{"n_layer": 9, "d_model": 448, "n_head": 7, "n_kv_head": 7, "head_dim": 64, "d_mlp": 1792, "vocab_size": 2048, "activation": "relu", "norm": "rmsnorm", "norm_place": "pre", "norm_eps": 1e-05, "positions": "rope", "rope_base": 39700.0, "rope_fraction": 1.0, "qk_norm": false, "attn_scale": 0.125, "bias": "none", "tie_embeddings": true, "parallel_block": true, "init": "normal", "init_std_qkv": 0.0292, "init_std_o": 0.0, "init_std_up": 0.0292, "init_std_down": 0.0, "optimizer": "muon_variant", "lr": 0.00673, "beta1": 0.95, "weight_decay": 0.016, "lr_head": 0.00558, "grad_clip": 1.0, "warmup_steps": 200, "schedule": "cos", "final_lr_fraction": 0.0, "batch_tokens": 65536, "seq_len": 1024, "doc_mask": true, "train_tokens": 427700000, "steps": 6527, "dataset": "wikipedia_en"}
Each number is 500 + 40 x the weight over its row's rms, rounded and kept within 0 to 999. Layers, rows and columns count from 0. Numbers have three digits each. The size before them is the row's rms in percent of the matrix's.

# layer 6 attention query, 448x448, rms 0.0551, rows 314-356, columns 192-255
116:452480512603532495496499446526504407526436487474506516453566485449519583436533525567528528446495455494547490501438483473509581484560467519493525543488466463486494531511476467459479528475524518
127:487448513483485472534500584479562475478478454473469453502431474538498519497480536555432531495423474451587505571513471479566485463493473513465506512531496429531520478497451505551435548500541521
117:545515488522442481501496507495473458420521487551450509482544502495491467508448536572489515524494442511441606546447489525533558511474484485485545484566488497426528461484420438479569452432533504
114:447532463491432455543431513544426535485506448522461561481498502521495507539519445501580567526496474494504557454453463474522552508483506472544468578473512509502507587472470494532550482497496462
113:517467474542539518460471550485461412506466485526539453502575503520492579556458469480519511537519545479521491524503517413556533456509509562514497503430533434469602498505545494484514541431482438
113:540563589489433556498526492553492555516490453490457504551476475552485425575525465483511483482489526514504495546553518519500493515468486477418455524464464575584538468454458470494500520456532482
080:480528518540500505559570491580519483501562446494541426465482461495478502491504451528505505470495438522502510495444524531549535524482488510542546489459458572524548537464554515443456523452541573
077:489484396457418536550591496539481525476536456534517504408463469476460447539472465465479515459485523492493503406486432456509487488468503538529486472557537478573482585503468531493545495528494502
080:548515455511521511482514470474427506478552473516528486423515485460441475527479425506492544497474525528558482476565516523459478520481561458483564425493576521518586572479498456499509489584484464
085:591542457464537475542550520523532501538494387578495484478478487498514456548517525444453506423524457494498418475476521422561515503508457518538456467501525448523477516494524512486551481501567512
076:553481440458539570518532507478467419522548455585473472447513486469452494565546510460521457488533483564435482456464524491481508515494395481539610520486502483526511514516528515544541569503511414
088:547448463516387454543452554513558457484438510475480530475576495524533523501564522404515488494508544514502545493441503515517433447598531471506514547544538434474490493481534524551594513498537490
074:473503496487487436469474478414518530508447481512470487507525440521599487513518539476581479555469423486444444529480484548482457428491486511495523517386497519496533448485534568539553544608462513
091:549511518484543456446497549486503600500440453558495483475473515465493444505514496476556477474495514459487523554526495488474428482475522471506576592546478495521520573465500510498412503427513502
085:523534490514527515504506502545551518503476475472398501529463567507506536536497565549564436522464479490498486479456549579494455484460456544521449528470525511480514489498500540427543473561523486
090:470452437506522490541465461526490449537551509565563518394498497492515434453499458504503479399521497530504406485505496489442563493488509572488539459533539451503628544538497462478546516489493455
092:500612498474529504459561566442453546573511447502420447496406514525497557563493557578574513543504527466537519560570446492481484467479481519497425525515444545470472421527504519521414488439472439
090:548540538515487553476533530539504561513547419510542482568528505501493468466549521490516544527491567546510573489538500424532550494545492464507431543507469523530537476524466481523414503497501455
088:543513464484479531540439549556523551472429524516462502464530469474476497501532425489525549430470544491578440498540459469486479469548540469511500509563454456555525487495459435466481493489542534
091:498452568457555521474589531472456449563474498501559473498484495458522465536533541532385492504512447518534532496483538482519418500522503478512487531470470509502495555414563498512434469497527507
092:434561508507545490445610449441424480534478473499510475479508483516508434469511497477560505393419534420496411542499507491508521444526441535474517465494466481518585462443500481501397479539491478
104:482530522504512523510567536476485455513562535430518487469589502512492562533486507501492580482523457468476475501569513509501540513493495519584502484568462529538529465520592552542410506440488491
101:479497446459453492543490501513508515441490495462498521530465437516419491527483502459535420544511523507397469534506507482500539564489468480454534533463532474553516528465582567478507469479488506
103:548470449516515421515488554532526541465476497533434524519441532511455442543552507447577487552526497443493488473600535490514526455538510522474518552477480455504584573425515469508505490504512433
104:474499486527498492501496521499513500470406462589524429529494451484496464485484459579409528550492491524508546493411480436483472522513449510548556578503540505488609484525549568505540444468497413
106:518523391487487463433462500549557537503532485547487479511492420504508482506595423501541484451413486518472508482546506477523543527479520431510530489400506513499488532488543485576506459570500520
113:467557537522471530520488482548555489524568515559468464614489489471559514467551459584442544481457538564483574547436501464549460503514490426544424466476458442473405389499503495551518538527457550
114:532522445488470517454605512467456496502535463492455486520445542508494553519444539524583501472474619508462496555464453513488489486571524476467544530528434454492504433595497419514517494466511482
109:490576420473503473402483488542515494499555490505520461479432470480501528578498505440513517442452451456491500528512561527482455552438525498447548468529452538516503511512520582530508495464478534
110:512467502529484547500511503511514522553513492539501492439540433482511527471427491504465496565511544509494513511466505503551517537526491533470500545451519498518522500505547450505475437506594544
111:538455524546460515505469501462481432540368541555502537507527511521539486554534524530489512474548482524519455455549512499490506520472462461544504469566448480551512587476546484514463533499509548
112:531470506517536589575478568507582476504463440454412453465474522485473443489464531451420516489485506458557595465463542455561471519568503499496527544449544500534450464459536464534465561465444433
113:479441427502477569446517450432491543556518491478486530479452520476514565494466554520484406532490456463524502537470537468439589518496533494507593563426558468391544514449449499485493489535521502
104:499469539549502499479492458509443489446482466520498489434558510487490501492501447523497543500519438478473486469483491535399421494574536539586569512579509603492447469524477490502495484535498571
111:521444487412437473458543616392495490540503529532551484506494459541485519469554483460424555511447422495479502518495566552485539567535523462572528468535469501525489494458450584508491477481466488
115:491502541503544507518475541485518429535468468457568544557440469489476529572539487539480468571521544415491474480497516540542477493563522532477448572536528499448545490455489469487514487530397526
107:456579549493525532520454426493556466497492537538464518566516488460461525498526563457440495474511517475475516517489544519491448484537554519417521553526456565532444448444473497529461574540458515
113:531488535593450404519460560567562582524543568523472549545484586496539480541513537558605573489515547608482584466503481535422420479515481549467490476447492429557539489514496473500395536530555495
077:450414514563562433500473522477531470475600514488486505504507458504481475494540460532468538535525541520522482514501483505476421565500490516463470458431474468458538471512558466526519544546471504
078:424532575519489402439531521513622571523500479497510504551518507503509483555494523488438469506558498396481467464473508553573520543491525520443487505569443535479440441560526488491471492489535556
085:535483468453474486483483470504554588543504434503484473496451472568499472479503487497491537575533539477423482447452503420537490503500519482528517485518434487507504510527512424534469529464476526
075:569519517532518520518542409512520494540542473496578442502497449482505461415490454526458506476476573480526540465513496528552582552514437551552558530508442487431459496476475491532505481478451510
086:555498512543492553531542520527483459504485469525506510489478436517451519480526534557545438531491535522540581414499489453563509480514568514532464490487545473482497537496532422469475457507577496
# layer 6 attention key, 448x448, rms 0.0557, rows 314-356, columns 192-255
113:565563588541574521460494415524509493566441413531468463478494494499492535456541488494478523545482550514479500407513490495515525511518556527490495514463505486492562532459551504418455446557556561
125:487452540521564525468570500479604475589437542509550498458496551526457478502564413500465529515466454478515429513432477540500523427451474522520539473468549586557553559397474482493487434557488520
122:568484585499484568558562459499501404443501471445546500520541515507534392506514529556487423463532505530522518552507460486497536446497501465453538498495504456472430535568491549450438520459502448
115:495545462511473586485508525541510551521527582541384529534508532500569558519467542455444467478476482489517395511409501464505493525488531497452478528521526486519505489511538496474553471524414486
120:442533521530556478488521465573492474454447462512423452432496467447544437504443439601521493521485499531564400455480509435395426449493518549453478425519581454454478510506542529508600422512514544
114:567475540532510448459478505481527523566523573485434525473518466547541539520522473471445478440585596444558515553496470502527504522381472529477503535478520509544523443460478464466486466488457515
079:491502501582525491479500479489496519463480468465528516493514598466509413407547574513481523508541450401492481544523478499542520461523474500417461461515450388476457504486413468473448506539520508
074:489494423498547487528442495460441573533419487477535492547511507488505563446603512442539454480454450561500441566490533504500414475461481527458531504457480447520461491489416407605480555507469470
077:472546479486522560583557488452516504492501449477454507409449513465469591397523497451524524517492495505478489519502467537576483516484454570556485499461504500546481493573544513489480509447458510
082:553512512545452464529459539482470544430505527448561469526542467514442453502509603480553507530555464468544450471460491525465465497473501515449441520555473517466492479517591482501472555577500486
079:502495406477470422451509460477438510503454471555446511519513533542564467430523497495450580573476441520463513546457476559594455389471496508518482460563481528464534469518464463439487533480398491
081:481574462496535478506511462509529424498519525455536515467464486536552519542508479458555575534433420476431431471530506531546519543506533576516513460525495526515512541467529454491585459502502541
071:541549443512512470503403465503474504440499488518465501550537480584544517506488546545457506488511524518556553568474527510500503477530543515448516516511462500426518502520480346506493527502430519
090:584497416486451548453396488531474521491527508585519472628555488512513450484487523536498508519494556553529509496529494499525613497544468500485501509557427559430479453471531452465512474523496459
086:485518487523554527511487512461513533484526456456507485574489537494474508430536436464507416499539494474501433484495514537533503518524469482522559501501531519459455479518472457487523470516525571
092:407529503477510506512514504513504495529470499424438462522578539497483595447512471457484381556504433506479503528528527429522475498547441476589471513505548485480531544475483586538531526446524471
080:531455536455533521458568474489449542576472541508480501469479459493462507504511526499375460472507515516485474494557473519504525426481516404542492499546425569571555535488482469473531529503541484
097:532450482499468525541595557496470495546457493546584499624481482602584519551569517478498507463483504507484553541544465471515501514496556509436531514537415539507486491465421496472416511529476442
100:499466552502499438488465560531508508548495545570480459550424504544545481479471513521582483544461475525443542499500481482514481478575497477503471546533414475530515413484572451483458565500532432
094:442582453447498590472484505485470517465562499470508497521487453540503496475526554420577501496426402535562431459568453461496453443468412496567542536514444476517488510463483503526484578462539517
109:534483441481514518476457461504530473511451517519433531448506450519491422481462524507512506449530487561540511466394517482535528535451505509504525501510504520418503421568440567494483510509539491
103:471485482515568479506528558534439532495462469524540476422453529516516489481549421531498489519462473485477510501484457484459519488538484538516497553470468466541473480556469552538412509423482479
107:516505513603525479555542473435404478485536592432501569472503455507509515468428562548521462482473502533517483567461529502441516503512430530425503598436478487479519422467444515477564496505456529
105:489533454584510546448529469445452473509488500509532540491513506520463546498514541448469470514472564548461503543439523518439461499515468428487503554470514534542492481503499447522478549507496509
104:517541501460600575457514478543530571507523523577431499519462494581511456507479476467471474500469466494511511470476580453462499513418567490474530528487479461480469514460513503490499493546529471
104:500577417478489482470582489529487493559495533551512442468502467569568524493461461485521489486507528496467370449531494475458512454450477473486442594450597579554511502491442530517523480462538469
107:478505485509380554509514463574486429469552544497527519474472593535498507544445483481459494506520459512531472487494427499575440474407477422471542533485494501439508502516500495483527495478497517
117:503508467534501507506520504487444511503552522495551506499545406439501574489368526442501434463493551472537401483539453457506531528503458520471538538524536560536461516558567443518511536484509523
107:484520477559527494441470480520490486405522486483495558488532452497503453540442538589488562521424530479526538473481506483439449486542546523456525489479478454500432514493476431532501429506501491
118:538486496499521460496453454561486536549491475501477443508481500529449524487479518519525499601492500465474445505472518493529555461433570500493556526494529533451534544484522498491436473514480513
115:534549521501470602422436496460443517512536552456557480493465502495495462469554467543554534516473525470518454423624541573503521472428502447497485491445463497421450620451524471517501545540517529
108:465501478488511524552548503488427538524525512530476478546455546468509619600549465442468492535540444511516498487512446415442461510507495547481482529474459478507540540529509485608548480421474478
107:448437489540462511554470497572526585523522505514465456491500446522521523563498511494485543469500504535600485470500463379494499493520505531453540445448566437566457439509480526464538489484546517
107:533518489508492501587462509489504524493439480517504520565482462550540442556481508494463526537517449474551475564453531531448451525449557472471537552445499460473453536498480521576483482552495554
114:490537506493541542509577533506534469458508452525533522464519386523523513424522461455511540444499468477507449551457486566538503491526498503576530538449517526508538567446482456490557472455439501
111:450510541472545447515529548496528513548468473521517507476525510497508510482520497486511483527518459526553421472555551483533480462578496477507483498556549480564566469492513572408569560487481514
105:469538508498457487538527445419490446491539535526545449588516607488537576532578544470468459483489532500505504454485464465445447504545558366495482509479454556491492445449511513477601470515498464
113:450570437474529510500500501511533586423609570534558490451605573538473404450512529529510497517494513453541441449442486544559413481488492415501546453492490542517503530491496532543532487499453465
071:555522506508531440485476465546491503555523455518502485505474528486484474499516564560531479468433532420576476478466582519585474484529446549481570482543486516510507562501475458466422461492490533
076:548438502538467476559439591594541482485539461534478470519553444561465485483484528437557536535430477525505480448531492522543544446464462513480502503495494524528519516430455499460525495410604447
076:476460517472477588531521568486491505415496475440448529559594448460554446553491516430513509492525591422429442545492476465442441515482575424425468571433493479501462495515447509529473451489535454
076:498507463480446496432517538473483531525529513473454504516508514489442480462552559480501512593467550486522543472508472522480524502451442466485555513557470497455427543426511361517483487455470517
084:558493457502539530522468507534474513471525539449498564524479532452505507496556427545517563488498423461503411554524499480515440487424484522415554529467519405480481503449447510559488440470506494
# layer 6 attention value, 448x448, rms 0.0824, rows 256-319, columns 192-255
104:536514497537489572520461521543528460453477482528585536464558486470536552535550450461547560574521434581492508490463504482453477494472547483520516498555504498545422503454523498453465528543472577
109:414588469469473474543419532464492459554545516479561504453566504568456483467518466496531504507460502526557500521465481470386540515538496430508489537481479505497526472561624498532525483559446488
102:453477527499430515497519511556491452545591465513442413504460560523515526496462540561534533514555452480483512434541508464458486502566521509542526560469458493490425516502500438470491520519497523
104:513486475534514568496499508482528490453490494504519554550409474480565517484460511506533469513470496488496587498516550480484528475551495469567570486492525494427496515472586498429526454411482487
104:487529541502512509494487484528508542531570501510576504543439486495494577523543495510489511513526507496483545514538531602454479546525532523485490539529523524434495529442566427434437531506510482
109:477478423488495471558542525511478508427542483510430493517486558486478503524506528580466488539455496547472467499549476472554493531508518568496503472505505541553509477439473406448484477561516497
110:557503520500513519527503463519518491499573537489495468474448488519515553492453562444494522433433553489559512572449503487507562554523614483540586480440533453580428491488460580475553511525479508
110:491400528399532507472434541514532437438540481466517490490562519478483449468532523477526472573565484468523504490502550507455517520514581532502491455531600483501449520531480497564507497489438500
107:494512590503435492516491572514501454450478554505491462536502503539549495457516520555529521435516485558516510511411565447467522540559466523538529555486529506499498529540539465568494516493437445
106:466461514472405467479433522535520466541498481532482567522514492535453495454503474421537573481440479467485527483533494523530411520537483500490493507563529533510480466532571503520576456458511484
106:455466553445499508542500540453448463502514524457486584473492505502511368538450498484452569492450491481496462488546485502482547561452509596512533531489480489501530491493499553556540467543460438
109:470469496521438530507534548539482492608488471461525420513512530498479504450567481527461497501447456484465504532484495515485588495472515498558458515518428521619508464522423561517478452492544509
111:510558465462551527525464481565493533528524433455431465528553476521588527531567535500485491497519472458460492442505424464489525524536452545428567581507531529499472426453515425508542470538501449
107:491614474512489512514446547470523485511527507517522431453552497512463483505490502581515488497524452520510524538411606533487502487483551445452523473484446512507540460536499446505609503490526493
105:459546541522490496546430552457502495512475468556522520492488495437414561518490516507503482516456563510497540446435486554491506507539526487518471521574562472567452495472519473525500489442521467
109:491554467558463471480555467567503544509545497560510511482553444490575483508474469459461525459532427390492402457519453488552480460444461473547554475516484440543566484472520510565593495506505525
105:467513488530551463511506543582504551412506520503445492429597533523556546459500465437459463582459504549449505469537463464598569409537484536472533533459488431476488504521517545481461454486442513
107:487503525489533469488524475489519466438489454528512477507565542582469479505568490503495518446492452504495447448490490502575538423539586456538531499461471508444468519482471498540606548573545535
103:444526539533367503463501505514505510521527481523447469536464495483576528503451546464568482473540568510445480547540481514526530455539524449478501571494486494494537426442482595562507517525506498
100:493461494497511596521474452567469495524512482547524424478504415519496505563534500470568489456478548467534460459398494491503462546385500504518423491528479526550495525542468514536463447563510523
107:576444465523543455493524451493521554578521477479494561499501532552538443451449529408510550530429471419471553552501454500511409556464523478481519531505505463477448509496496564494566500473515518
111:555542458474446557446470408524516488494491575514434442485489448513535488515475481500526493476508508491491461446587598481440590508508567520548484520491409512468496472536451508492522551509486479
103:469566510441453549568488509550509511498548524484499479450557484486450495486468530468495479506565468531503493571412495526528459537530484550496473472526539500520485478508560566447532460494523523
105:488522553557502462539491475492437446500569472519572533520513573572514469507531533590468517513584534461467517552548456480473512494421503511493524483470517490486494499464487513466448529528509509
109:473455468549455454462487532496537472510557452405531469537491455526472499487477563505482490460508525494493509567503513472557519487484537524404517503454491515530552499497372500509498463517463521
106:523524482524478510562517430531496400470474507474456464535455516506494483510467495516497527480478516498431464498513470443533544514495485549527535477513542521504603472507486500483527497517453525
105:450526538548494496434503551571503537506522452547471485485543563479443520465583442526526442534489507569457504508477428580516450521459525509497549477530572497459499535502465452497515458513503575
107:491460547545570461463509484499473426487510499519447519500475519483465477525496441425550475529499512478520553493537515420524526496565432544484472559489460507480495532529447534495483546493518472
108:477461566545490537452511508490408410494577560488454449462490450523467486466498499520512520497533419492546498551511503513410588553480520570548516453436546478538498507526458527427531479498476463
110:547486508494495489458507526488470487489485496545544492520487565515498498472511509505527551588462450512468431489516518541554505492495486444510522507474509519490440517549470459471431538487501465
111:510493535504478533526522530478469483424439505541467479480526483446495491457505422436467509497524423453517479461506557501501459477491515435473507532486481463509517590498536488561473434499473483
111:465528521518508476503563565501494545464502505546538479472483514531549507469522546457493415447488491462521542539457537515517531547515488539511519506526543519555507484563501527508530460510507459
102:480483556454419543495516492536480445554560398461503570581555501454485489514492481538486560519480478527492517508473484407520454497504505593497519567517506488506499523494535457501532495548551517
112:561433465533492470452479509541577477523436576486501482612449570497479541493466507542552531459478504503562494553514564413463492526536544487519535498473487463434443542535456610505469512468526480
106:555481502509473483455567462444466546548514539502466535520437494563553504528487480548561495480506515520471489474534422491516521565492503577468460549574462535529508558494516476523507441419485492
109:513495467516545530466486536466511583489513518525537514566559531533493437453467488439465452541530482442497524503477553532497551511493485468441448588419451471519533455482503572625488512492478538
112:458551525471429513487590494541482554507466581446500502585513508516534512515491473458433461476440511466501469505435559402537546534544495529428488477440559494478422532540466454458432459448540483
109:505555503493454440506581506506478530503444536462507502513508441521575503497456484548508498551511591504508522474457509485484439477466421450393496508519438452428508489472504557448497500527434482
113:537520508496461481502504500488457451567541488557509546490565487554533505420470502566531510442566497598478479510491466508451428508533509519514583509513504513484464477441488476505457436547491440
112:472513447528564517517571517483510534531506486494476501510491504471547498477500463498526487460420516456485515535493528482468446550559434477552539498558466499530477494521449531520505476564565538
113:475464504493536578496564531482434518486539436432470499560431543555375482558493429546489478533422492546535497600468485536483517508526498508460476506494452547498461553535521529532507596472475520
107:460583490479525468461519505481497428496491505490561548556552454522486391520489538486550500548482442497539490493470478437474498573537470512512539550537447512516536477472496538494476527466430522
111:493403612528458432434479544498383541557505525510526454584551538577496548455476592515476483483519516466506473540561521461500530409491500483423438494481470498536476537458534507477544443509509446
107:534523553497600565541452466567437544508517458484462469527538465494458542552506531527557458500563403504514445511448446520516505528508539537548501443492523507520483527507540548459476479531448418
113:528543505446517505436527495545528536459528428555513438519514552561539504434497556528478436489481533456511439518479526482502513478484555535412515474485526450552543452481494514521532490456503527
112:506462527523551482469491510535465503440490542536504539518518492479507472514454561452500494457427497507518435577427462428502484457529489396454512524570517474485553465453475449534491399522471485
112:435509537522465530504477445542454560530514495523461528516450508513572521482419498456481526492554505488549474547476537514504485444485554516452456462487436450459476489452425526570557502478465524
110:520539549509496461470533458498495526445462472525465598531484534461447457527524486484426499500523479478498558531487457547534535522463496532506464514545541506507502489570421432472450540493512506
107:479513512481527602467488415470464461547487528455533588488630568483486554480525542555505426503551462467550506536500464483530537535478547515481468490514473444492572437509409563441476444503476558
107:515492516443537470507508430519520499479488513496510521467525480425535446489462477412452563523526590521509469449552474522518525512514531499553485473509470536536516533539487560517566461510528488
111:565564501454497542515494535424508476408512467524458487529470506534486520488557398569474465507478497526596521379461543472470523515539596566488504475420488544503527505530468482470522511546518540
111:511537528456489522518504478534463497516535555477476502455524462537486499542504487470535565474435437552397463566485531522519402454502493471512553506539512510436539501508537537478517483487577500
107:449538567499454504468539545510539491464486559496528482516556572491557457434583427523615446445521459459540501502573501428472563533563482507438515574494524451540491476512507524509512456437482462
113:422445510571432446493414521492510512485460493526573472509554551530491538524460428402539503479566525468462535571503463504445495474480416469368524503567536459437473507539462507564447545566510516
106:544492471530425500612540431499568491484496599513491524579472485481469488518496488494461475493570507528480478475498490535545540492507449568583479535472517557511557466587525503465523515442503531
108:535456511470457497532544498443504543509534493504561516493537430555475428437455477493441469449503541482533518428549417450469537488545475543494525484568456488507533538480472649476488508509522538
107:506578534504547534542567499478473559483589531405511399510578464423526502496513456521504490489490512489385555428509504469539464554517506439549478492519493509504498460510534479534559528566505455
105:540481467458500505545515519470510471521491558465464484527548521512518501543494472478505471469546563539481452492486498457456492442504546516472448495534562476454495484518436533496530541488476499
107:508543514516563536571469516516471485437473498519491511491511438502565476467545541487451461443491493535454476535465488513495478449481489450434437452467597448499539500524549573505478533449549484
110:492509494426478550584471417465517500525433534469449547524470391420507512472421551423482514555523494470537550557488531556505588459557535450513421474540526436559462564464506540486465464525523539
110:510501504523495484524525453533469467447554493482508510485456566476534529486457546541537509478444552476551507533494486466614528548498492486535487510501535515490470486500379520509488452500488529
109:525514567489463447571452564426490542487452507508566470495434486459510487487459467514436583454468494519558532489466453455548546550521536432489449499497485487475449519538487511584498472409459501
112:524435434472460449516537501489533435468469511492465474518526464533502477481533419486464518500481499450417500537481518499552392502468433512485481479565433440476420551460444538535443598571493489
106:528566487438534504556499528498503505553479545489497566498429446477470470511434441465492571519549448533444457534431494534488479525464561534466396460431475546480522524510561489524508531500512444
# layer 6 attention output (transposed), 448x448, rms 0.0657, rows 256-319, columns 192-255
098:570492483477492524533550574464456455455524468483532438477497506431487512482484487420482490434485462534549545502463470515535465507539434473522546529472458498534442512443530483455507492401580538
098:527499565489568523559569540486575494509555514555517459427464541549413525402444442545526512500520424451457525549486523526554501568497518434508494450480538482492497508462516488486480457479471446
099:534480484503594545426466500474521455499512475546477574510487468454519533579508602536482498451546545533453547542493550517473575450479448530584506575426482488508556552511444503475463541439491485
099:550535536460532515477487535502436498440561458503538529494523517492528512508587498439483528425538528523546462466517482506558460511477546474551499504494533461410515559480487518394426467608492476
102:473579409480504504441500515438470437517519503470524532461494540445498538418519506523452416491454501438501576441498565492415560481515520407489502507442512578468499410621452534568517466458459550
105:409569471523443572461525453524509590581541489529469534427481547597539512511503533558535510525551532501429548486527574485443489492590472587537509524486518477487444538471518464534476491523491570
104:460545519398462511481420466510472525485480467483501543500404474456482537484575492500525526539489486465458492481518495536485506443452470437527415468529457465502518430523487545476478506531399546
107:512512451486515476491434455534535571484519473552482520528568486449480499548513462570572484572531458472487561498494493491549566540505556473413532494497528459508523524485549479561528506464553530
102:485527474472543452431404514497506513525506453476463524516469476451486501533459467491499477522558548468489450572519542456539580492532478455561500459561572481533471476537480494489527493463556456
104:566505500541522529450494511479532483474452529488474467459440405448483513567545499496431515505477561469527498515537496502564501511387481539500458430471531490538478561579430501492506470579577441
101:429568495481552499533537461471527588478503505503489528570553492460506534504527478476546440559554469497437576563458546496548518483528508535508481471531499489470462500469506395447440472503455614
103:498596472486458500530484441468552503453536528551549491479496512490487489551415447458581535435493514525503510484470484495505434511529439500575520479450487462521537464438488512549578517502461495
104:477496521518466486509469498526553513526517481494477508466524521423548491487523570533522533529563496507509589496484537491513505549504553495565527517479520419467505519471481476468494471507544451
108:483483445555487513512571501468543553498483509493483487508462413534496520511493400477522482597512525478457473462545551475495519563522472521499499506548490490484504441508527501515472454593453528
098:525490479508523511508500516498534507508529508444564525488548529492533530471477520512573482399557549512539525521497423533529458529489516479512521524602477513441431501509490494497484498483461481
108:473541490499511490531504513496507534503558512477546479523448478558498475466451513585483466517565486528481549513490478529518467424485443479516521431456496529522492528551494434550464467480484533
097:560481519468516515493473541543485498526561405496499495477506454465453486575492506544505486511509468408536426560529548484501516543423493477553573451537470535524566452461507507546559437393490506
099:498414466618507554498487482556430493568569552539564440534475485499496556474504482600523519511514544527484482502465429597425480553497497537599456444514437489496544551443544506514502489476537529
101:571557540460567476519512480478544519453510528462523523497426539484482414545561499485430580564497553495508523461498495490530493451493550505493525510454490510502548500532435481516498558475502477
097:567500434488489509445455483500536461516558531477547461565435569542507501497477547483472540540508525558496513595518522489411517458461463570488556432525490513492467508472438561525555540573419495
100:495489415477492506497455488498493520480452569531488511449508492487494503545469466514450541564528478477528499499419439512516532358457505471530468434494520458404525488474457437508475472450480559
108:530476475498497518486537473500482431517537452487503504547435493557493449489540538529530484469492471527457523467490432413477435460476490524464460514533487546478502524440503449472509485588554487
096:589415496480492475516519457456526576503507505496538391531513475493478472521507524477502539473497548483461476490454550410536439459532539373483517531524462439508539538472546449455485488541469479
101:471490443497524508497521573492523467527418504413497459490528532499450521515507531520460452540510490587495516499534461556562471522506457454492495496496537454510523504506537512541473521469467481
107:522519517503492532529467486473571575486541439499442474487546476423497401478492517389536473527527518571526470537495457497474460515431499463440464536540548530550469563520548520484481488421492513
105:511458518464494501468541444435472563560547512523499585475515451497488537504504531456486485454462452533390473478526513515430451516455467504557466464473466452473455529487560611482505457496477476
102:541504491499487435500444510515485502466504468485490572496453437417524430531462537518564500445527536451513497559550434471526536450479505472496455525445486556500490450438492496489562535466488505
098:485516498539497480458481488525464490474513482449510516430540476400497514476536511476473536563443458514494387551556571498533497504509451571460443463519503557481544471528550561517505551528522480
103:506495495536488469517493519569596533520457513547510500505480486464510589449543537499474490523502457565410481483533525500547561469484505501482550504412447525527585490531507472522501519542536529
104:486484517467432501442551520512518542552488507533499445481477455470462423467434515521555443527472546545505480476462566531494479531516418483470461540496553484472535420535534526461513566581585521
107:515467483475510565564481558488478538431490478501453472483456482451458463551528517560495570466466538535533490433432519494539578399497496543478503461548481487506480555512506474534602563440417494
107:574496529568547435501464543555490471463531475448426487485457422551529559522466497486485526489555509473509492483519508534538517599468471432521408555436540526516487457495488499532586520536539530
099:468437442445535508525473468483483462486568554549497463534394400439454575485526450411503534546510487527549487531559482489488496496489477497495544465532439505532493533561564467527482555507493396
108:476449536461495516460506496488460448500461518481503536504484531513519453491469572486489549481465456512496456495520499435496473532524551512556519424464444553560533478523484558554577503487474503
100:493448488460486502468547543488516471412421553501549494473485513590484510532472502510467478471561603476514508514473493474460482530457419553536549481444487440474491535548473534481469454482469485
109:404492480598550485523511476476540540547499471517500515551499563473571486521509553550564519544485483470498493553492433546473457477546454490446475484435427485591474494520460458449529472457452481
105:496548502479481521496393433479504443519458497530442548504525431543473531494501456537547540519473501489476574481505430465503472497421467463535428515491473531454524467479488518467501480498415538
105:499475484522503521487414529485427524524457473476485446499494526510496531475554456510464515497465535497529495435501480436454457448460484444444571480530487477549495509497559548521399433482484516
109:464490519448471436486491468563489428465459545542479479494470419504560535495510447484555478478475511478433535483547554481459532527419487536499485483498553467436494518495512478471534522450444438
107:510511523503484538522428531546506442510560418532583523481447526518474537441452486414495490524500510474486461540480558457497477531523461517427459500456570482477451453530458517471594435472488456
110:476452531423515443472446579543493522571489549475511614585466464489432508477551517530502529449449511552612583495559531477473500497499470472486517531436489539523492556501464445525434470447517459
104:521535601519496506501481515568544490513487511511442429501505553510415518436515579519498455495441481521542505468462520471541432449497465533515527551432510537522506520464590538527484454559444435
104:507509429491517562549559507513506491474458470613491499435509439437538480517512471557478537521557543568514442516522478571502484521487426492590474456547461488467545588524535501476535442481563544
099:555541488506441415538546491486495493478459535545462509541495433464530532504522524532528480486463456611508495548482498424517617508513511478543556476534522487485548490488596469567552461513522484
110:449504459475456538547535435494490532491492498474536471456544468517539515545493530465462523481600446516537494460525525573487477576485498480477454548521470517595590510485528462506449486505377548
107:484557481500470553554545514570465452455466410507423491504518491483489597516436500415567496509506511506554448518550557492542572559418440576523475559474457486474457444444441508480503539457459411
106:495481458460544510497477539456516527529523475548548474457491563475527442473470553542533521485496500479532440544482501519509515456489475517520442442454552475441557521503561447506468472528551438
102:562543456533530464435512525482436431558494532484454485512477439469493482524529606463496518450437510554483415482507528537546534463526462459507537482474404460520433551504494551458503474552483531
101:526475470531550506622569449566509462544464446496459463454500431502468435613513480576451515512428492497468496509520504482530523495523523441510526484558536569497447496497576476462455479477441534
101:507542516520580522470524577555467476512505485458578485543517481520573495498505473514479434527388521479470498538434491594478500423515432489562450551491580423556474450454511443506527518479548528
103:461427501454470486526548547515497473418521555456493437485479445493500440442517486605524495485480430579549583467451521430558448490506478517432500495520524539570552493485510550506463518460506462
110:481489486476501490487427551455508508423551432526502523536504493513537456496470463458529505568448448541473479560495493543556471509595533508459520500519468602480487485517495518489476475475446457
099:483499575481482426484450560528401599480442516430523496441486467529529491444552519531504506523530505568472439508429520486491463514571529495550445469493465484485538433527467445442557419473500520
106:562477510474577490510493499477532501488537471504495575478455469511470458462504494412465472578545424410466522494492479639459505497552482466513459496515454487462550493536521506447484550523461503
104:479450433501463504478485498513527477450452510446547548520439470534474491456496481510482414555512462513511538498475586467537522480480511544481579516457579453496488513483522467422552479546521436
107:550523525543543529508447457496580547525492502516517528578552549479478502594514510531446484515468489515543520529444493504521473481380532474494469439491498553502506456436548543517498498446455601
100:440454527487524561475522567501522504491507501547497530431500559527597505459521495443467487573540460569485522504469448460462501557497602507466464544502505544480535532478452508490486545508543507
101:509536472477585493476438425483519539517513475489473513454483500457471491432525461490501528576556473561436553569461477540494549522533465502556485550504510526476480516508502497455475557562494442
103:529441532500494502565509545475460538533554486495479548515578510500485472589513558519486517580466502548524535467527511514504515510535445447453555467528525457458491485548461498471431510510428518
106:515525481533550472514500560540472444471475573525483440512441565522574539511565461560485510504423516434537497551449533554556408487485478479534458488537495461491450514505506593582478599490483509
102:501536500494497496493462557536576445527526517493504504529528472571507496582549506426406508517502571502465465539549456515583561422451459484562473529517501450531445523507464517505520436506506536
102:497472553596555583541522531498499505469474566545474545501503537570462498439424539470508447436450505424525528526526539440508459465455516480540418464554454478504477513488500457566476450543578464
106:503531526500451467524592488446474469482598521536467490494481530478434443499504521528422499513441499510510546429505480538460470480524539459526440579451532504485464483434552488479567486512500510
103:508460493556476517475488540436492495502530521549508509480523469544414474496505513603554461540552611444552486583510475503556424484622496471514507530493541554450543436516545452459500488505532517